Weights of a small transformer language model: 9.29M parameters, RMSNorm before each block.
Each number is 128 + 32 x the weight over its row's rms, rounded and kept within 0 to 255. Layers, rows and columns count from 0. Numbers have three digits each. The size before them is the row's rms in percent of the matrix's.

# layer 4 MLP down, 256x512, rms 0.159, rows 54-104, columns 384-511
093:193138111131123143128179095136144180106132119130130090110125141122116087129196096086108130156109143123094152120151115184096124097204164162066109138134114155072075082133087142189153177140153112132129184098107199181170120115131105086093135070105147103130143125197141097062101178119160139191102120107117116096124098119132091137106133146097089109141194134106116124126110128123105144100161
098:110140168082132109098157176128149098100155148140139094163141177109115131110147129128093095200151146141147087130167123141173099138078139091121093093100155157128144181150097138130106098074122131143094116118188196122098109171120100184148138169170106139084116140114192124170126100125119154179110147122084108112109099125144093113085122169110142123215149088137110134129138217146116157152092
096:164104098130118111160095083154162192086131130153093111159147152142172090086131121152135136124146145130130127103069140127037161096053135133134162201134118122148071121178127136132171137088156143104108066120122090124121129102109174094161099119106123139126059072087135131155125126166162101091100119158087161136122108115148089161152147175101121136153127107102122077100115126128089148182228
092:148074116107076165119133056142136102129099099149164186136161113085217123107156106159077133133125114133090111141159096092085151115156210113147137120112134147103162105190114085100113125101108104175113127155150111139227135093124174137113141130150151144132118096107109155136111124087071123166142101117152148173130107099144161157081137186074109141172143114118102159155108145149182101141152
095:140111122119163115140128136125134149117092161200091105094163105107195088120115061132155188127160140177131090122181093100146015130085188092183159121119127147173163135166111136034167094094069134088108145116150112091107166094141110093132125136122125129113107132160125119105115155084146153138151143175154097155114103084171119091106134177116146107158140125195158130156117184106146117127172
100:133132143126140180126149146116079180187134214149088151136135140126127130136114105137182153129074183186133075099134168121116117074111115167146141115127145071033133163116126092069133185129194102160169133111158238164086089116133130149094169120116107136162113086142183068108155128092089104131081140189090072117124114111102096110162153157142127104148127126075187124155102128089161125107088
098:097104102166146137124153132124115083127109118130170124149117148150050127155128114108160143143126120103163143136082115043127093145090157149130118131133162112111179175134150092116120139081132174108125167128110125112098121159127082108116139152110095100204124165134154152126113139143078144165105104119176156159084117105131144144147163113129088142087107124106103072137119136156140093189144
093:096131100173130115138097114100095136135060146129064159107109155099109081117164138116121162195117176154142096175082164120136181099138141150138102131104091112132145174233077143152119115151138184068126162158177119122118135103082129148107097116150065166081158094121038125084097047114084105152136135144175135070186069159150141146110162142113106097171133113191137148120186131120090115155142
093:143145115122165165128117143083147039097168177188162128169164164135130114121137152144159121161152114148137092161130136139137062137182141118124092176157190084170101074100184123128134116100201106122091109152125188088133092168154156107148104119131179146129122118116141111067198148130104123150097127152143127106111110186109084098140140121156128164030121120094098122118153121149147169095085
097:106158135151162169136194121187156117129112149118117107139154147103113140136139104172138131160118153075122127133159116106142079134073108146107175111129104133142126140117150090216112091141099076145146118113102123134144155166139122121134127153134124142110132132102179139150179163153084063108161127124144101094098167111118065181071095190019146138133104136178112162113117108162124155107100
097:102160085072178147106099127094134122123091145157162150148116092177094146197185144199167105061175166154130110130127105143141154090112123159101174128163171133187099144103099103123142090114090100082179137149167108131169095103170090093121161134109113124144109139115116108112115150123142084130084156066125137185124121133100103153175122100188042080116098082160052139090150151148193068114098
095:163166163074121169122150101157192137127094100159153171139139135113135076091067145088133123133092147167130121128202188072127111069138106127136130158129160160119102081137100162148151093138081098129135209139147208147193158136099168065177144073155112123138159111143113155140106119088117123171078118140124186089129110145041048098146110044133111124119118063107129151095107089106148098118074
088:168165172089091144157208131136131141156091147171115120131141136196160051086128070115152150146139149126130099138131115120149074139146065147091129148102157161081135128100123094114112136103204155179189131167127118128105148156110151168174173071145135191100124127142103139169109114134109124131096119128080153081158097107136154124183185148151089131090076106172178110098135195136155066212121
098:087122139176107154134149147105125147125166119134116100061093111085112104113161183113205118085060110161121126143178132128128122134160121086199137057111153106099160126138131122152170153180083109181162170143124109160109115099142100099099160086179106111165122140105104102117158047121165062141101157105115089153181135092113143161165140126151156170132133157078184112100185142118138115144123
100:118124164131167152050133115136091125218065108093196128149105128114182142151146095148081126126162117143118156142122099154122126142159145087131156109115091126149170136118081141099152099122091108095136096160133047169123151109089117117149138153152097195126134176133156168176126123113179154122141162162136119117162132133131119198118133108124081104150149110177150091099145127140140119123094
085:129107060158167064152161169176121103173093095132071164062186120082118141180079111114092196084113137225117142098149152118152135162147146089158157126136117125096097165135109155123100113135131127175084134129126084168095101128024147167174135128117197122099136131141199107117166113108112120079136091158166155083100125117102098069130113119120180139109082109144125162155104122122103144147098
106:150103110119131098082157171128144105112125149112101131093139174215146103136138128149092081165108101124133138147125084125132131135093187130151116183133128106150122128063125095082113174142171120091087105084159159134139127113153146140129175076125154136080131132209096170195097089141123138120116181098121169053080122146020137167150151181144151130145118150144170119075173155161122145132085
111:123119137112148093179101124121100106151116114108144116089136101136131109113100190161073129161132108159133162118148107091095151118113105117099099136089106103142121168136071127129100201111165103132114115121167106080099109114088090152148092149145203120091105108157169112163136127109109094174127132090159175074077133133128123139141180144143200185097158126097158093164110058121135096103159
092:133150111122078133145092160118144131121117136144124149103105125150121157159120163102075066162122124085083165075118127194130126101119186166123091085181176137162120123134117108181123155156173176185111109150085166097147182150072191145156141103141091117163130103086105140145123074106123179121095116167077142160170098173105150186164150141173112118115129203102134132066067121114136096170127
093:139139122094138128080155102101136097139156115164140114089170081136163132150149161166141136112128118149078182147102140141098102157155094191110135106089125155100157079103090116172139086113060052139092109184157151127124159177154152138139123060149130149155152109131162147139134098101106061171152094112106129108130148141153119139176127183161171148152179117169210113092137138128145072108139
096:114136094148142122088098130098111147146159108145099095127069159104096095152152111174190140117120121129122148122079100093191129104128104190172152147116108081147112107058124096115174051135151095156181115110116126096093144118159187072211143159139143082103176086137141092153135167110174151125123148138123146167107154180132146068121091107088092156145133153162138146113131164173162129117116
112:150147090132092138114120152100196123115152136127099126092159117110072149099152106159092097123145151158118149152083114136122179143164155104125159162103105175081116153154110161092130151143099115136130090092135037119082080108152078089096153122127163086189126173181101162176076140182087148100091114155123089083109106149176152109105121088090113139132089145196105083128172130143153145169124
100:147133144121101156153140101033129156130119147130178198109174138106134164164134087156126184093084114178116195153163154166114193137094110137135116127176125189113104153124111144138139149170143073122127105196074091082169211103162135105153161113095091129131069144086179162135126152121186110087132114120102101124042189153098109157111108078088181091095158097116082102182128087123104134186132
091:151066114142130107115124135167134107127156141124131144117103074147115120119132124093020130134115131137099100087120128108126083131180099054139194089154154098154065115130126173132167154129111170174151071151097102138100151133085107099080109061154103091098095157165097103114128133075137164122058103059108117193132200062157138131152142124083146139125085151161115156097139100108109114070120
097:101118133078129134192120166142077125142130138125138147108126128166137124123101072128100123147100121140163093140139097141137144090137173114167113129152115131106097141127088098110204165152138120080070129112179146111124128084142079133117185101137126125127151094136139116128151082136103148129178072138099125201219158056102154125133158103099084126085104095129135145139151186093150155134094
097:161146154134176108148164172188122145113159128091146141147201091121150133048133102076089111184175167091117099110105110144139089109113144174174100089193088114095100096160139114108120141121084145080110101077128149150111164073087130151162209069150099100157117141093078127125104169077101106166123129058100103098100176115099090155074105126161118125091161137109076133088122150131109124141175
094:148070125171173057090145172130178154069139126170083168100140133169116163173104103141149091154150128139120090134166181202145084166160103137124098175158086124113168100120201087160117133148121139163074137066099083127190095169115191215165148170125111101102097141172190183162157122118090132153152105168197098130159166122110083113128075159160145113129136115138216127170129107093132135159168
095:142122085114156094098094091097110131155067134135134066143148128087199084166153132098139143130103110112063117126082147150089139154107171114112103144127128154143129153106142109090108193084171092118164095137089114088149084107120135097107119118100089161125212091148159108154176114099112100164137129148076169107143183201091172117129129128083076160142097087181133149101105137143166166097116
098:149122145100099122126114071162170068132130118115159105144125128139143134127111130090085167115147098153141106150133083076150114076127118149103187074123105172105129118114142125160112148131130137098172087174056106123106100116118086141158141130137122109066172144189106107160059151153115132172111163163167106097173055088085185159152095107143186092104163136099087097100095159156148102141176
106:122110109144201185124122184133134171128097134131124152135136153123165123066122183151106135091052102133169161130164124113123173113111120101072106165082134138185101129078090151114140174140121146145200082125126143113088115117179145080128151124097033114148157170077127118175108112160179061146188168116141139131125125106134134115106113116103108104152214178076143146139091098134138098092128
105:152107130053106122169163100152131091109118160105074114146092121133094145140144151117102142122164125124079128190138144156107121123194092163150164088117190133079145103096090152127115144189133111108087139152165125081193175086130148148140172081207188174122153081081108091150172202094136103156144120160151142115155137135104107079175136130151115169145137127052191152100164181126198131102161
094:091184134116145160105158205113141103158112126086113173146141150169115100119110159209147070098116205125138169107122118117134123144146150068129209113172133167130078086099125164111129132098139155145102081136127133144145072118109140125041109125170078110127129143094102151154146053179150141113049113109172164140141129153134131198162117161124146170080183087134105112142141142192124124130181
097:132104130110157141159147092160123105120073096130163161148125112131129090154136107125022149148052150071108141128186064130101125057157087126132133131155152094150118165112071135134124173176130180179101132104134103108143090093158106110124078192141122056161089172161169129151127131131075122113132153154108109127100151111094128132123127094146141095142121101121019168127122133138220116150169
099:101140174088146099107133101114104064097088125082043179122135090115119150184108171147126125101178168085144169109138076089136142198148087098148195097103122168136107097093165134114130094091094139114141137126126103163165177139180117126152100140149103141145129156211134123169168099167124135146127091137142076169126204141141111189150085158082097125077143070147089137156150150097089191150110
095:131106128169121139087128090120178188146156147069153079164130111156149120147178141154121140137128118111059117136105118135190110147090179159172062085182097141097107185153134153141104176092172065079119151124042087141220121140139175184079152028112139097105193143139159168120081124161131173168167110099152146096159099160123175176082161186118136143136145129108158105118073197143195080177106
091:129179136157097113146171153157135040098193114067152152133191099153086121168121091118135150115110153107159107181136134152155198133155155169188092117066122163116120100136156151100122129173111114119140126155141135128161096172084119116129128107113099169159171096104073114143163139106105148131126112133103083176104111152105137177104098166223128156141162125134075115150134107101140047135112
098:108095122111129058112118104128089063072154114064120081143133127086110125212120135165162058101111154129135156164100063102122158094132087128113070097091115081148126130103169090172128152177158093173186105157158155092153054172111116140118099115102158164115169128064140161203094153091168103152073164093123111136173159152138156118149141143116154139156194110076157123169125064184115104115170
097:158166196075150131118094126144168118156125121143133080099135122086149133112085108161139123116149143098149129133158095150128145132102112167177055184182127131140147071101172114130101157079103090091124151097095088122117187156181097144160105121187128082094118135117141136124056086157140181069105115091181100153132162164152132148121129171110117078146122126132164063107126132150148110122107
097:085120050081092069076126117158110119124200128162167120130136090080141148106144114129170074113152074129142105142091204107131118154095108100144119141134085131154115201101129125181150153064105115170116091146112127128176122173123120130131070116114127188110120143175117154099111168136090150145182141132178112146160132116109111116090164113194127106155123174126110180118118135126075106132134
094:149096137086144096161111151182171136095149138123146154115145099208078082182066083126123161172167122152172071105106166142147086106117115087072215194108115108133046094161078119132120156134107143145110136115154125091063118124150107159106163155111101090137140086141090099124147139186120131051174142129163114120096130090125122121155152209172136142178120150149119182164091089078078126101092
099:169083161114087114177083121073144154061093104159158184098139104030147154122112167086094088153130107134113066191074103098074136149130123138149135088134078163151191122138165151187119135173117152112109117144144123130141100134216111178100128154137174147074146118163123114131149116125150129148132135161108090103117073156095143123121145199119053134178119114138146129114116092088127090127027
088:116174085149156098141153149112102122156146153076117140125104168140134114110167189152135098139112149129043117124115157103180198167156150123115122146192136154126169115105153185164166146133121107035158228089065106135123107155127121159136076140128129143144141122079120117151121098137125110162148159140187079108111169131075118125082147138166141164176135149124119114151151153128109095164117
095:131163154141091151106180058137131117114086060130140128126058115109121070119138130117124143149086126094083113128134138093123180166139081091136135094132073120096187073112160122167178080130139094113162103172109187176088185111155173114184125145149101154177088077171141140165138166105134141132144094173133102139153124108173158097115117150110134182114103156183139122155089164113101147139111
100:122131132138121086142108159106118107168027106145156134125118079128116130130151135162138090096169052165127098080175107129077085109148137159142102132141155105091153142151143159076116113109122103110094071156141157054157159103150116148130134183144106110148190109158129100138153171094122175129121078097176145069192105081148103106210099137144142175068110144058110174151172122148135155149074
092:109173115136129140080142146140155090101076144139152069129147083122064142109180167139163112186211162115175150118130138108105114125087119101142124155161127105118092156096055149131163098179154081126117069194113107119140121106137072124064159079117166145102065149167144103130161133163145156078150146087107202056124110142150151090139107150104197130086090143086162103153119123110075130102096
093:089123081139108152146144145138182140157136119143194126135123062119153100120174198143071133118146141127142147148105138135092115162142112160173135111106187116116139141099177114044076100122100129139106137148105152127141207095106094158123117089095153109136089201121207131153097106102139101134112127150141177132154145073153195162145100179117083118172096176173138185143132168124147145096121
104:153171171137199089118201147129175090093136138162103108140159151130136124092158126116132121154080097142130118078194132140138114095147143148075088093155173148119162111141109122149147126075190153153133127127159172111110166133132162107164155078153095142076121150166128141153162125103136120166083123195135051122131112137114135117050137168115144134162152097131188119083161101116125110061170
098:098141136108103144174171101130120149144128135091139097121115175165145126122061090217129088119057127162170203134161118129136128120183180133161146125110114152128056088118118105096208193129203108149154063081099146091132156120165148151118162146121123100083137146115178163095140146123119168148067117190148133134090132129145186102234100099133159155111112177174138113114148140147106148134055
097:082149142114092139149113130129153101140082092129128090145117104121128095110138164179179132163137131149147150145101071082145116127170056155125080049117113179165110147153117091133168148126074168110151167190124095122139131182169115114178084117140110135081135119114138123124188131159157122169182117193145084080090159112080140092144148109191157137141112094135105141113139128138151088051128
091:186156084113119109120102099102105066122097084109133129102101064084117155135110170115106066172150173070129111122138116194118134068082099095130120145153142157201172148164155149088144143159134170087149036083188100113061205131069120138116168127123129097139096115116199083186088118153111113135117151154120197143166126141105138115113146127128175153182138169086110143194058101100094111145118
095:149123108094135189135135150083143075162162142099114151130126168106095164135083139104121121107140111148122140144153148116129175144153076123092118167135098129122102066108119123105105153076111073086109131053177164141138099121088157126138137126197149092110045089119149155125056127085135101086139116086142109137103154147154116089124147126131181113142106087129033125078133102116048125134094